python train.py --n_layer=21 --rope_base=10000.0 --attn_scale=0.177 --tie_embeddings=false --init_std_qkv=0.0477 --schedule="wsd"
Each number is 128 + 32 x the weight over its row's rms, rounded and kept within 0 to 255. Layers, rows and columns count from 0. Numbers have three digits each. The size before them is the row's rms in percent of the matrix's.

# layer 14 MLP up, 512x128, rms 0.133, rows 159-265, columns 0-63
097:113104117148114152145160115123134113140126144095142121155139132147177115162143104082146110115114116164133099131114139152116188116156137121075079127115131142106141125159145051154183120056125100
104:125144173177136097212163136148083104168151115138053081110158053113144081165148110129103139099118177123163102097161148155135101169134149103126106129090121126117091119135135130151096103069133139
097:157120112129135118140078137149146184124135147110159139153125179084097115094172098087173175143137060122149124108081118153099128199147176073089104148091129110039167146134102124090080151087147048
099:142116158157127142118136147111164153104138141100181135149112126182155095095095060099098120108149131162165106174115153144115107156095115096130122159165139141109154142103126121143170112143080109
099:126175114125074137186165126211088063127135092142169158130088079131154126119104139104126155113093118115093061128178120122113163156072100100109097123114102120130154075072159133161152095172115173
096:090115103096168132123170108124141120154142141086089068084158096095083156086120102144167106139036174145126152157127134168161140154141176051130121107083096113152112107102169121049084161113117163
094:127131126086170134181113137122083120121130178084158144086097139154070112091143191089089133122166135144111097136122130151138064112202135142155144118120152116102191095154113190067074123122133088
099:106114060155128133140093117107210147177167141121179162129161112103117119144097164108087094134154141093141132135089119113057159113094110172161205123143131110138152137056134104137173172137165118
097:123109185097154099079117158161167094123143122158161151114172160133124096125136155130158126181176169149073156106105128163080149174084124097119111183067119150143122152118125116152087098119202139
103:098092180078201165144089141119136071101173144087097109092103167088105104131118137136112133195119169105090126123149080175127138117108187098144123121164129150118128186091091139072076152097134108
098:105139150154139128090178086169113122047093113104167122131152081169168107148082090180138134081098157099097143088122181118194128172157110148104139156152136098114130111138137171124155128147131121
098:128142077183124055174148158100089143160086096140106128131131145096095128150118092127159180095156130129104142167161074084112097129131089150148131143082117066150185126062151127072078132146127139
101:129129133068104185160133098158117114124105153092124104145115123119111185133095160150116142080060126137108119081141114078155087147099181098125140148092119158107083171123119085080104084123104128
100:099117123079110179170071154121130194092125134147156102171135126104113094107124088136094123222126134146141186138177136091133078134024157133138101092117120133133136116088138091155132129158160110
105:135101129117107093099152129157101143127156064212095111142108122119136140143092097145144129143124090123146115137175084169114122147147113175133106222105116132107059076122130106182112154104096087
098:130020120084124189198120078179124119120107123106151230149140126134142131080072135069051175094118095108169205122138079095188156096097096117142147107154099163179126127082112122143159138145134146
098:136107119093162132130195095118101153140164103189101127141143119145120088138131165123115167157165083168093090104181133163174160142142112060040097178134118147148109147090135124158175123094126111
104:143124101139163120161165124133141155100124085081132107138123102160129095188113107160065165116141078142062092093135131084148114115119094094091050103099145107190121132166132139079128097104158112
100:049091187106180108182099105137131085098117132117141104210102110076145090131187105103110208109146139132099120142111078102102126056133101094102154120120101098152110158103147117136161125127142084
097:100085145149131154147167086184142082062139108069150140142171186106136111050117096166077116121067090079083163106119164129158145164076197123123169173134103097105123174100177119109087166137084138
098:135133088144156093091113140162132109163070186175115084093079163114167107139111103150080136029101189084084100115192145131149164106127064119071087095148166129141087089120186132181084064122094143
103:161165147124167150113148143100151170163159120086125139087112164108159123127093103117139169105111122147134113067111159130186107127164100110125081105103089161120128167135135170125061100156120099
097:159100164127170169083142104129127126099154138109156064119093124126145095133163083141093081084144124132154112093091137153133124099115083133120159141141185112104080141142093099145128139019155118
102:065121086090108094161136147092156085109176160139127122121121106131109100106113115136126139171091152141109147065096097148161129125150137138186082134085130143082098153133177100160088080087135070
102:139115134161159168142149104079120190104085152180174087123097128127114115123126076074089124123118129171142088092165126118135151119143098106141119106121084091140173135122179194157080084109081094
101:151143180133175099080127114144133104132193209119184151158134172119150100133156157222150126100097092164093077120103131104149130183162142097158184129173091179139130113120113140109147112170085123
103:109094114119066164109132158182093141081092062128081146148137097117074093091176116170161160164130076156112112170118128150189050139112115141099089117123150073117121138118135145140137132108113099
097:078095096156071137057128109132149144178104139118158129197121126095081095161153147119123140101149152148119140091099132140114121160086090113112105031155163143117169125133106137135139095099106133
098:094143101059124158147158186145102153162141098064141153092163163137179161076109100158149110087129182130157078139084097149147151085131178116126082128124094157168141103149135115091150147118153099
097:160072177091154159091152125168143140116055149116129156152168103114101109159119099097130144094127166137123174162180057116141081133108148105185154073121168151156137144129090115151093137126159115
098:154164147134100155126102114122089173109158093169074116171122118161072086137151127152083075156070094126112181124081185084179158138121148128156096117131130092150120122172134130124118165095114173
094:140181125171115115099151117068157133073189148126136156105135146130158098134176167145146088160135151138126156202149088124168146096164101080152122109048136142153115117158158081061083105143096135
096:126147100168101132118120137101121176131083147094115110090038085069133176154178198153146098082149103135097097135149129140165109152127174204104133141145166173166185102203128110106122163128061105
097:112152080115200169132137167143082097091168155109156079180060041137096125131105088150102097092093131140097135130107143147120103190150134120123117074147191082139097105102137105105183106187131174
098:163126133121071135160156152162112114136075095196145154139120142051064035092124149102120145116129104108166096137119106124119169083148143175119141110133114158093145170113054131149092119116082140
094:128107052108107135137111109158132064116088075143098119139125154114172068103120095156127161138094146158176127119165143118179180117097209182140102102159075145136129108129088084135150137118117105
102:165151090110066154105122131123138154140081144144132102086113163096128137093079155178146124128149111113110117131211120161137105130148111112076130158083096149119092155147100102082118152120106184
099:159104149155131131153147156090128137117076126131134131130023165116085066111201104134150104163084130169097123126151129153164126137164126191091071076097081125212108137096161167127098089161107189
103:123098136112163125123178156138114145183116133085047141108082088108154079147126100167102175080142157215126122128145107149094143151158133122118111131142114113069136020113159142173035167147108114
095:107089119157134133064146108183111167145162169181153153118141148116124094161193055194157180142131096120121142215167123095143172129149171119124140144112125161176084141104161187151087116106080091
098:141125114123118133062140221147139133081131147129127129120176119095104055086138132116112126143126176165072140121113080120102143118111118102151093147085102170155136164114199128153113104093125069
099:169122161155151150198163102132142158140081149114137082140119087096138083166098145090121128094158100056094078101114118145115191132103085140142152195132112157108085163142103089130141116143185152
100:067105143082094098138142102141087180117104115098155112137145156051124144155099126103108134176107104142103182107198179167141124108129126153119142123128091135164173128138172158089140130150101071
094:111144147095132116119111141113123137155120094110148114144026153087102111136110149156181128179121125155147129166070145141084126079091148163090111119175087161114120184111159096100139116117086072
100:078177178156083127115157173125123135159109114150163079071103132240102104153181093086168140116151184135155133088062111155138104065122191144152131104072121119147112137114119133146161166146071120
101:145102153082107125128178101102158094112134093169117058096125127109156176139114124133119107097148091152156180147090103099159056107090129139143172138101124182102130095121129135137093093135085091
097:084133169117128145166090103127081081105140181156154147147148114140152122153109111112133145184118149107110111142072115104096127159105132065117121163084114108141135110133092145147130088143150120
094:151093127084097071117108147102143136105125096126128115086139128101123115141095106148143227066100131139120181090136082078142154109079158121062121139078143170145154168171173122111161103077098066
096:116141172100187122180139138158114136126083138102142143164122098103109088097120166163089082117103166110098200196154148146121130095147138124128132132144092084097118104106072131133134156122126153
100:147103123099126164145123061098137155108134151137103196145096115114147175111153119146129103148137057175148130123102148173101086110143116122065064104111119095155124101125091157113127133137161069
104:107175147143145163157146122166169137102162179178171105140091086106123117107105111080095187136125164092161166136153158114170157127122138116145116173127173129095122124105166089130115092113168144
097:170160092142079146106137156149128129168117123121091172168092088133092075158090100057097100104127141095055138125146070170176159117112185104138133141094105166134191131156157144155092129103180142
100:087115167151152109048102095151115138148167103114137111097122148166122112073127079142187097103095114165144146152098147103192117200168125178157191136186125156150111108135138107144163153137145049
095:109097186074111102134142135093189147143124107126137093124124066111129098118131136117131125080139121138140157107123112138100114128186099052115120152090104147122174190118139136125145142116167046
098:081143101134077090157186147125178117166098159089188180172150141135126079118125086103127125112127134116058127095119076103103213097157151161088161096133127096194109169088138153090139117120130103
101:128127113124105125125090115156100170133149149140156095132159095093145140125174175145084124111153151104116106086109145135167112159154133078087104152128183109156086095145119111115123165152118129
102:156150178152153095129115116054138176105108078099121120146102133169145135168165119105103147169173171122087125085128155140133097086123114144123117171052089162086148088114151126142089136115162079
101:090102131176110165065089154086120137189061149096136162165102125093127163086187077124195141114143096130133193168091099114173129180133140142131140141077149103141172123104116111162132172133088072
094:127157091155148183170088166110117100086135102112158106145160082096165072098131097112108124125139112158096113105122169178158120148092183114155100136077126116165134137185137087113145098131130181
097:117149089089116130102120118152125077071096146128154126142080105117141072105154149139122184104127155152126110185094121121141107094171109147160173133128093087119088113114141089185113067109126099
104:087203092178152127096208149147169087168113173128189105158127197086108116172096139175086145154144131137169080127170113133099075123083146196153153083144115136136088117142115122099132153166126186
100:159110141184100154150149142171140128137078104091096114149111137130146102136081117177162121075154167094150156228125064130151118135178069149119076117125184105102149090172161129120101137132166108
103:143106138099120176145131117137115163109048099114117166132101100132118128100130101218154161088107096100162217200137159165125138120124122113109112099144091112115118123148123187152100073089126130
099:069157201103103144120138130120099100125089065175130114079127149136162129091155156156082121112113040108164149141155113136115078111075136106116153129064105159114117107107168144098109103084091107
103:123121145118096105221119142099105088229143198113115169087120128119109162150148172131152125127155151137157051129105184159107119121130163129134137172068127176128105129063089086172141116146155134
102:132095123095050148115122105130120146134139136091097151155092194113103126086093132106181122130111089197100162069133138094154099154156134128140069152127118150093144150175122061113099113131150128
100:118104099163105163080107151067082070122100079068111082095110137188155142090118103135119139125105171185122110093089104169111113042162117117134113123111074131129129079158171098128094133091141098
100:073115147120126179093157117162085175109077110123160081186098101079150154118082085114096130117178076155124063123126110060087118130175127162136131134103169124130129096209124146099173121126099103
094:138127184143087061127100181100085148122144104099193189117130132103105134168139125133125082048152135101123118156134189106137140135093168162208138112094121082157126106132114164082115099079171169
101:082129154141108109140131150085184154092095115137093143127171100145109102098136132080162114119058159122154120128102115176152154091129165115164174158154096094108156117048141157122139134086133140
099:072091168087097222086143110125177184134141149155082126110126173135064092131110136105176130126120137113087105133143149119161151088104087128102075144097105158171139161146142084125093129106043181
095:126106099081192170159158124153144127094165116126173114139149085112192094140119119160162124072145134157126151079108150096141151096150156134129127077083106108147137181141119140135161135196103086
099:080104170136125155083126126159098156100151166125111084142143138134065108153086102216196071104079167174185127118145068156108106162130129097125134147128129129079121158123187075150118120136117126
104:079075109095155141096162121165110065084155164070156146180105101163137148153080137081155177169138135123113156082159070097145128127171086163087079137147155143111117134136159152104153116104097118
099:147097110077129124162134069164124148140072097114117167162101134105142153098155090052154171137200130123095119131143158076103117120112189124148128126095156166111189107201125144106153170087111113
095:157133146105098128143166161168102134123142114132150152125096090170066140140091090105104095175117134144117123097118134152112139131130175100135124182121134140101071129123128164136082114130115156
096:091096102079195196147069080084124143085141136079131113094128127119149153099141188111119146119080105156158113115077191122099115152141100138146182151061151123163138174087172119165105106093118094
107:074134119114087176121152134133094087151121083147114135156100161157063105103072085165079138158143082122147099080136127200134142104107085148132062105088121134067100142126140081110133184080105127
107:138171215105102124083100100143078122119145148088172160135121169164129121127106146116120125096183147147170186131139104064121121128105112114089101175125072135109139129121189121102058125113104096
108:133106167097132165093146066075162149156148159106149113109159155118143110154132118148142121139100125175084135180178066160157098102136207169119158141090137168125123201124156072112154128196058098
095:097152122096181158176135086141163134107100112120096134101141152067138101114202083173140127153091102128110155147076138084153200177126176155145197151171084111102146161125142106138101120170110101
095:118095171166138185166126074155089112172157172131099143093143187140119191079130144128130183151116081120109156111136118172073126163120121123200098142136177210100128140142197107118150103107073133
101:106091166128106117145151108129121159173090117127116058147141134089117107136151136105084144147134150173119139127149092129140154176065140157186160119075095100151138092187169125075199085133142142
101:139128181118143115165162174152154151125131114109117195139051088180153166131153166039108147112114173150176172100151134199123134149120147141101171115105199109131140141184101115170119141073130102
101:137096119102149176074179170178160172197090083118103167107118132140117151137123126158113066175086122125151098110160120132160122179154157151133118117122173151110138111088105132154184078117166089
105:132124130129154123063142148114185186164087123147145117137118162091113174172131099134104109169083070169120115140138145124169156128151072140110102142069025159184157130062181096097113189156127131
101:189203132087085134155143148121084172128173137138155224159108166099088104120095119152105147106189132103073112156121113115167096104089136118127116118153157188193125085168114123125160143151127117
104:171081139168151145125126086144121058104120112129172150081068127086106120172128120078130116165182148106095125123105177141155107150122162173097165142148124102126101166144164093091080140134174128
099:068126122142106187117099119109145143101160127102099184156164093179103101129140168176048130138127110066135131151118098174135189118139080193123106124080082177149138174117132141120163168088085077
104:140110157107134095086104088180080101143144119120168159115104111084128119227171179098059120127139098105148087160140106152158132101169094139134143211086101080105140098090114123152077135138161120
102:117147094132070156183158104136137157113143221136123165105103144162136097079122130148110190168129068125189130138163135170172152167122130044101139152157162158141133142110102170110104101173156110
092:137136095134065163140089141150140102150156162151163086080155149147081096079169135144122110100160096117111108121153134146198140129148136105184161176154159076158122134167091121187115111137098076
099:115132110115137152105112140068135111146145199063137105210141178115145118118041160133077103120112071085087074140191119076161187141116168123111114123132150140131091108167106105128117143109109121
095:132150091097128176098101117187091103038106151102130122138051117158130111088064073135154135108065115127138154123101107101137149109189145182152063108165146135099163113145140151136131089180151077
092:148119153144095140125128150124144127173154149067167150170112120111093054144150094101106056105105095149066162121168085127140141110152110151139173058167111182104172169113139140145124099124142128
105:139093118106077093111148107092116126111093162099142122142151117135103095105138144173091131155127101109164148130135089113127145092100118163129147083086118200143096165120125209195106082121110111
100:171137131105088150122121121111137197135126099140078125073070160061073095113200181139139117188097089139087085099085136155158153090124125119080152170118202117106134111125065139074182133139108097
108:162169130093146126180166165164154138167092129167135103102144129150090107090100153125078114130076113103074137099180086115184119169178085124113134104088133086105127128084141158083136167112127126
098:147164055100107114167126106136117157143108123128117111109115109148051142137127148087065124090096004165126088147106145115159132165160108127118100133074122106107109187133072125178133118130095081
103:137083166169096079159127091126123137149113102104105166176119166104182061177115128108111085117118060128137154099144131100121098150074093120144103136115127151104086130118125113153075097155101121
101:157108076117155176104110153135132112150078164165168122160193200055062131116133107185104171150187072136072106113108163158139173158118136106172077097184132128134157124142135081184150096156164134
100:128108125104105059111165097137194136061136073158095072144099073153138167141117186188156155112080110195137084112097111113120111083134076104218103147103130105107149119159119098121104116130129182
104:068110136124054140188107102127107148119119114082158162192112111150161123138132151092163143177144116109172158113152093126161181168130096140141094152119137158143119121128111153126106074124148162
102:125147104107120088130140155106093113129174170133136153091077077141106125068109099144111122092100115121182115084143105128159128135202114105149110084082127154120184114115145127140134117110163064
101:122140172146086137142144135118186086060173147129119088145090149100147136097116098131109125125103139086134116089012148135131119153159150109128144135068157108096171082116161086134126153052178112
107:158111134178105176147088116110146134086142123139109136181120136126169134147174101177167148094102139100098157132235112154174126073134097125126149135118196131159146110139114143163152146179102087
102:137089099138070122140149168077113115122188147109104128107134085109115119168146164120096070064112142174147129117139092121134147118062087168157090144163153133128089102168141067120150115120075069
# layer 14 MLP down (transposed), 512x128, rms 0.0344, rows 159-265, columns 0-63
090:131156149122112171134063193138115144121103138130134104157097123117162126166185065180150124135110124092075153208131166079108146157048115110121124144179197075152144149185208154136140160133134110
105:142175134092181102150142173090053063123123118160196167131158139142139179140120134159120118051175156097143148158140104150091106121153116148136134118152132140106066148098122085149131109228098147
106:100140146177119145138140098117106086097146160118124129127082071165112175153079202130119098065107127130148118159139132129138144081162150136146163105153140125144075137123153115112139123152120171
098:170146117070116098095078150107153099150132121111112145077149116065180141131089169182144117103085123119084146073125147097193113137170171148125106121101158104131111170156102131122130169111134139
094:102071128123117076100155097140134156117120152146107108154148226109160100175130074087112106175130127165144158110120130119125152120144116128083114044102129125151121113181079139090109089108153169
100:182154134035110140159141088151133167152161086120129180161120119143122155116121149167088134143193124090119029159074096100103110103085120135094127185168074142111092075123077181148129131145150096
095:133164089101117148090134171157166092092155124088079182124131095097168114140132160160173093075142094166082160120089148153097151129173123093154095137155143169106047169113096170124158126124120184
094:109161134104116114122175142133142094044143170122143109145082147179107121104084071113093131161140134119141154145095125128052119140107106086130122051124129113075122139146152125052191139103149119
100:105175125124106178117108054116112134113132135141129167151107123130189110110119107161153144124174121126168108223153120097186097098136129121106128117170134109079088161102161115131084106127108141
105:147075115141111209178110104214101114132081137131160133104114121125107151099112078126108131134127113085170095133164129102110130133058173133070113113103134127025150144106187113099112109066149067
099:164054136119107109134124183148111084079119091126126149155143141096131147148145115142116140172165169134194141201172119168127096146070147130141081116075103143107116050131137122144145142124073102
097:148094151094111184157166136096129136115106109141094135113148080203102130148126193101104094166132083129192141113077131109168133111130135105116094131163149202115124077176100113102132102062153125
094:159133146130132113105125115152081165096132120157164126139132116145189144130137093081108105164117093125171186088061100147133099145124102125133152155109128169138138136121132122135151141109153229
100:114107078184127137119136104141112096191143075099144185139123088141139149165145122098152121076113165033128100156099109160124125158178039133144103193158142071120095135143095175139185117087120122
105:136141082151150153098187082106113058138149153127152191105123158109097087128171138164166161190141149112151150155147157114120081127152119101102213130179075141162125110145159113109117135132130099
091:083141109118138123083100121147118122133100154116155129175133194115170132146203164142156042118147141193065100120091077136092133071151169154169095136100097099114117120171136131106201102104088123
094:120112108105119121192089154078188134108102103170115134127096144078144144109104113134150145154112086159105148181163126096084082113057131142071144067148179110109151169148151144181106157181127081
101:131108119066133157116090151043096119180127097161143131097149123165108058124119121129150110093113173132130136074082148153145223129154171125143116107137118183106181098180141063154127126182160094
107:147165084129144116115164119126113139135110093127095160122155166187134133167106185150082113135109122124123118092138168178155113124104104128119116122142155132092170087176143137099115178151073119
101:141140156128150131125067075122104095154114126198076154134105161166134103115146170213161091150114132109151141069172108095206089127175111132142161163079107171124136218091090137133135137121083107
093:109087076109169149130124129119111117120139120208148115157147113161108135149125139064162067163121104196172154168092083084118155128145103125175188171088099109149143100114163097088138175107160119
101:107073108178147115085133071187160084077052096134132156143135093115116113136040147144131077167114074115163128149192138165161106114107125152172116155136170064160097155122154118181164183147123156
090:095138077119101096125111106181117136173138125100126136118104174151057136146110146187170133089082094063108138153118139130130114147119122112131111135113114170141231099121119118107111167092188118
097:156114129173155117157137112097175125179122126139127135100089091129164127097118200098139130110132133095110127090112194097087100117155149115154131176136121137114107134087126175122100152128171199
104:169108193096082066082068125105109127102089133142136087169120164144083138170178131125114124122132157149120124124071120199075157130143118114164119152184106118112130143120081066146176151141131162
114:143181091140099148113121110119123127152152115198200097181136112172112118114151113172124165135117115175126125133085107060132111124096124116113109097152107145183071169155109122106141079144187125
096:100071120137131154148180117167167149194140155087154069147124099201175150136112192124151211091182183157098126122086126126158136123153101129111112116134072107110086125148120100086111138096158129
101:127127134107165171220105164141143103102121120146139114081107113177158187128129109137154122099134119092132186167177066091159110123117137105146135160092108079113091154079156145146129131153136102
096:077129105132141152064128140125174148133119136154106163157162109096126173069089108107083209059102099123047147124118131170129164149117120148162113138075133132114081151136104112209167104178130131
095:107108127133141100118175198143108144163180071109106174110145138126167168111163117147150084123160126157095138115137137126090153128108129075110107166144082100074145120156149141061119150131131143
098:067106081079151118100180101174133099161149127081146117097170172093141133117165118149114160175152107147115106126176071175110101134130106123130098147070114149117111109103141142196215125147134066
089:088074123149137102175107132192137154116129162079114116178133144109072105141108118141135130087130108176109139095147124135158125126117189151140124135211111111102089117091169117157166092147173093
099:128102146137161146070120114186107142056152134077146139137079153152093128099121077108151119136089131129104144128075127161104150091164149114079108149126116149087124125120153171110107197135164094
101:153128162142116126176181085109134135154083089136136170118175182172173140121124180153092131110196159148146088099110137138112161099121152089161171162118085131152138130112093183113091163122197059
104:154129177154098120072113132158126140175095122121097170153115118126150074130156084101076126071143101120202098114149169110154127154087149128095107197159140092113115095147099055166122116133162088
094:107150077117133104070126120136083168108119122131102165160068114147173129171130151096184094114133095071146119176126105149198124124193093120128063107168144147126081117183136205149114137139136096
105:105139120135144081118099151116107111137069126133100145121126146170099156129172139095147128173124155141193161127105107104075121176054173159128126108102124099102144064083154153196166126093168126
098:124117130155159134154091175158136162096140163161127125120104187160154147085098147157067123134189127136148088106110168123126145190070100073189146123133142162107132125147098105130123121139105110
099:145105141152122147198115098069162191167109156172182133084170129111122161136136136089169100195116100134141153097104165118129057114108111137132080105065134145149148221124100108121171086148121119
093:095189052174129131145085108115111120168064095065156122112152147157132143134116176067091104104134166148112180129075099131167108166108161134127082132094095110130183121195104181075185109095169117
106:087121093130128160178180140097086101171149127128138141124141140154108156153139131129146132072112113061171130099122144119126180129164135144101201115153195094133135112172062137105104112165097167
102:103176133115176140087118099097108093109158141021174084121079144120212163145125154157145062128152076143167156129172148160164084097182169066142111140149132144138080105148139121137125118117102105
099:104161103147169121154154154147155116160116145173104126142115130200115087100158112133177114061161102138119070092042105093103106139136103104109131138158159106102092035123103095128149128160149132
100:128093100075116105110150136167172102125176158107169111093152091170101098119115080137132139084129113122158143092168110146157109160174084115166162084091187132116140091114128108084083151059119162
100:109078133140142177140128110152108149070156110117110131179125093105123137080102135135113090152175076174122126152169179060104133147056123153161137191138127128152160120149120103137064147094090186
096:134125134134154112159079158165098164167130147111153155111106155121126174112166085125138154157178194081105039141091168194124167077132117165124121123124167110147036200193161096137148173095172129
088:159129120116171112137113131109195104101145086087167169105143188099121123117068166139106085176122118102089113138197137089115124135101115125144113137130159141139149154101192144141087125129128144
087:132157169163181136203129085120119165136147163094113147137092132093113108100128157133153098167080111118087103196101170114149042124193129065183108072113119133133103146120115069098099131167114110
097:087053103149088082078087116079145105166101078140129139111127168105168171137155096160129141146175118148126112101110127108117151116136093126135152103090121186117177099106173169125151135084093138
104:145112069138146082157136162105082153099149135162106070112162178113170140135115121127134130143127152099093155100063136139144143149135132158149138122103134045102114143136125123093090084070082127
099:101155104132161126119137145179070161173139156105099150113146173102071167106173163136120135094135121085161165102137165188158123143194164165088071134149140153109128140191043135034131171121099156
095:112101053160093115127103174170175183119073152083075193099108096081130166150144130113185128187136099170090115152168152087167136150131110094133095031088146179119181154129131108124161127143122122
107:150156114181206127146084100146136119127134179052097063162131154191181143151089132092129176148118152129146118090120112149104145104156150112115143088162169104166156064118136164108101093148194086
102:176101043106158127139159088138074121096153133151122099137133179131057153116107122146134150149183146170114048117151113132066126112153159140130138117136123079108089140206154116118037074155108176
095:084135105121119115120104127130055099164141114090142129191132089203153164133114132162089102154130178156143117096147113120074145078131147133125130131123102167107192142145088115155143125097108156
102:134135181132083155137146152208152066117128123130111115113083086150211088125120092171153113144112097183149166214168153113111140101162114093147156099144165099149142106099106106124161178071119142
104:135128155169155118197178091114073126140126188091116157139119096175082066125103142166145104142161141155135112078171130078114147124115056122087120190102116158087139115127095100139101116118088116
104:167112155094133144155102153157148108100119109177135138108168139222111112128099175122072133108055178155114154122149112157119129057123162055108076094172094206132077071147127137108116102123136151
094:118113108108136092155167117168125074117163179141136128076174134141106134137113124117193122101100135087139067135106129143096179137080163108110198135169115180127182140108059125132174139116149124
095:170146098110155104173094121166176098110111139130182170110139070157071119154104168116148117151140174151139076071113149148136192141133131095065121083123150125142158159169131135078146132112132155
102:128097173070101086145095168120165121134059216190155136048140098142118105126061090079139085120124146144108132130164175115153119113149118112127176093109158135125120151104162140101140140151197134
105:136129148106152090088105137119097109115091144184146113160127112069110127083103088078110165168079143116117105120157198164100177116077129089114088089183095128140142120098163145127206122129083092
095:116187131084101043111095128165056116125151126115159100160174140113130149051182073127132119167065104159110131154126140166102184130108145116147084097171083131073160094152133116132130127095138149
100:142206118092159132119141145158130142135104080083143167155072156109146158148112128115148108081223132030114147125150135151122152130113106136077094134150112112144130183070127105123149185177132124
108:137107146182126105142127189073130047149180120145145179097121090166136106134134105116104113117111111026137086120160124153163136123148160115145132133096089162103127129142175177113121143180124144
104:145110187183119126122123115131064172126082140156137161127090101141092151097176152101114119085131122171095172152085128143043125122156110181139176101116128132122151204108113125125112122139123170
108:134131099097122064152120123187114149118080179142155141126141155126119114126168160152123061179140101107090125170165120079135090168130138169094114103059202100138140157141101184121124132138091131
097:151129162146106164151119122102134105074197097138113149154178097161164101135209169132099108091160119127139126133122128137083107137105123115153098176087104092095138058113143148227084132172100190
101:136122107141138203100171092114177149115101081166136154146093143143096126157104130106132120140144124122149091114128148105100140095119099105146097086135093159080145115120072120160213114100111091
101:175144150164130119150139114119130111117033152103125115164085132116112181127098120183167072147151127097101129179118076076135127113143104105190101133056138147073138130114130115125207206109081148
096:163158123112156099130062129151111132091131155130111162127112108113094150166083146127095132152143112118096168123163117193169138104163117183177194073145066129134119170079123127134159158135113080
098:175129152143125087082094126109119108149134117099100108090104150099158172104148147100180164116109126068119122112103143144123171144068138109111132168117126148105153161104168074185160129148213128
102:149200151096110171116095108104181101139109149110147118152153091109079162157197109068160088176092132105121125100105113106142106178139101135067091142153116095108127198119184130133104125180074119
102:098106171126090194093113141178123113030141146169145147079143158098112050106175045182109082121167135136109102139127127122129107140125152146086149159147102126147134120048106135089127095120145132
099:115169147173116165099125176146114123138150126125117127100087122162062124138087100167147135091111128172138158168138094144126166126122099097127176120156102092135103111015176140090047148206137089
095:158090090099090097080120092078143154123126105147159150147081128151127133084108119178139144114137125085087150165157136137103168086113129106134116097103142128085188119127150106153150132154145078
100:046192146142144141085091111179119140075112185130183146109141094172119121155125159094103141140145085105082119115165112127173165104135094080173100108104153176114123140139098124134134083122093146
098:121150151106155106082091163117194143146165182115155130122099123092102123155155106110116104075093150165109175147130151065141109099122092110099215107148164074176143176129143161122190120133180164
106:104116113095095107127110132163159135145189103125147176169153170139165152168165090153142116099161196082187172164134098037101095172114147084065140126132148172099130119121127096153068092095101091
108:142098139107159108134087170116149137132137096162167079094123174078160140086160195111117177134154154111169131144138098074121133134110109118097188154178095137146130131137120092047209095087115132
103:191139138041134158097090109077130145159115087164057115091100123124134155153139113146077113146137163185102077109078133119099100163166164173125174119136142206170148192145143111117132181159148089
101:209147109119132127098146132129131138162137110114197114150183096117101047111067154166166126099148123160185114145126131130162122063118111104056137138155161087116066139155073129138156141123117117
103:136166105120147096120115164127177096077134114221108164095104161146124178094172121149141114125129095153088099130108113127115110141150115144156038113153176131111086116084072115205086100132138124
103:204121116096083166147160138142144175144158114188111133175125063091108123065128106131142136108176143077136073091103124073140123109178099089178114138127144117185146139072094148130146132155155163
097:068075152178163139097100124152116105107131132169108069127178076099140182116131142179085190167100169149156133136215159147112173125090112076116113150122152089120091143171170121115142139161095177
102:177088134169073136121135137088136148135153189164068179150138167153146180137092148141108132089125187153074131071160160123119159086132201131138116106165118103130163129139136142087074133105103148
102:090118095190120111082145127091098185138145156147149124126184111131134181110149114132101056144141139099095159128178088171143109158119146091108129079139121126128149175196149115110164126097114090
102:133119060134144140138145111207134112146131096165144113143140092186129109163132087084075116122092149132072144099164119157111110154132089175155059080107152148119163152081113149160123095101193162
096:137151107088132122139138111126097175150142111089162147070150145109154151138074089063130176079173113164111079095089182108131114190175120074134110153139085087140173084135127114163100079123190138
100:125133218117091138138216069109083166111135099184113162126133099085131122088113102125153152144140129106182099119124151134123152069109139121141093214164074136134139107113130119136122169131099066
100:093140136138122076188121143118150174140142158097104104032180113101137117129112064197165107195094103159132167083080044099123095120142104106130103102139158104168155076100146133135111178127145148
098:194116167095105129162103135141140148110094143143113173135110112110086141142129090125137137160106198197152101099103134104121162143055108137077094144103093142100163132082160111100130190162044144
102:117154150080145107107138112057120059084131090148127139198126146180116127117119118136115156148149143132107068157159094120129168056175114138188090101147101153105145058117060117142210165149073204
096:144118129132121154133100125137159099137113114171141116063160118109123116066148128169190147119142142111117114152189156123113167124138149161127088101129124130129091154170198188173085132060197095
085:095068089141082089159127148095188120096154141166118082139121109145181095089113156130096197118145133162120134083138145151087098146117059189160145143113125110151141105129165108134159123152166175
104:156175120114138201169136124073138164140167111113111026129104119083116115170171064128119158092133073141103153099072131168111118147158128140155101142087160137171124132162073114098116090126106180
095:149104144161063107146189115095162115134093138163119149146105151131160121114233086121140075156169067183162112125109101127124181115125121130129133134112139135119124132100110076149155145062140119
114:146104122131144077165122177143123135102151127133138149097093156113083153060129131119171151102102113138124060114198134148132195110132128129144054130188117123123129177153196141103142115115159190
100:103102119136162147098088118175139102107179096183133106123132205150125130097149126162119160162094091142143208106108099116124113143125134152122125067163107188110089112084067099102132145141133093
106:131196171131126078110135146141156102149090122120130123065083212150197128128124166190082099183116140092150127072138089130101155170069077177122102158101133147122098144168148129133127159136145098
107:093121210138116162117164129164171143161068168125090097123151161147137114147162119087096152136162122113109108144125079135155117147077175121120122131178109114102120142151111171118115157064101129
092:098086132144129165135090144172098089089201161111101162176124166154161148066134148161134127128125113146087100112137175120170098120140091111211038117130139096122093134113139172169129181149149156
099:143077201112076143130119089165143082139099115154120169180096123087097128149154132154145167110090148113094163129125183154156152153119170105145134073158160162133171095150181070154103153116177131
104:160133142166174140113128100180156140142124087198124153137156105185096087133091141127129105163156119132195091129126130149102142119132093078144107137203117104095086128127096102135139124151114153
093:135178114142105048125173132104119129117161124124099143141115111177136133138127100188193182128108127141066129165094157103063110080135109120111175159212076146191110112095099118206141120129103171
104:155113108134157152092082125162173098146099112104109138103102125145118099077130151166181128135180131117108096138155127163101117123086132066097153132091113100106161134138147072137131153092109137
101:115135113144133139111152135137151119161115116158132153124139083132123126096145164120131193100147116092075149092153085107099080140110103128120250099092059105074101187130097165060188083123168082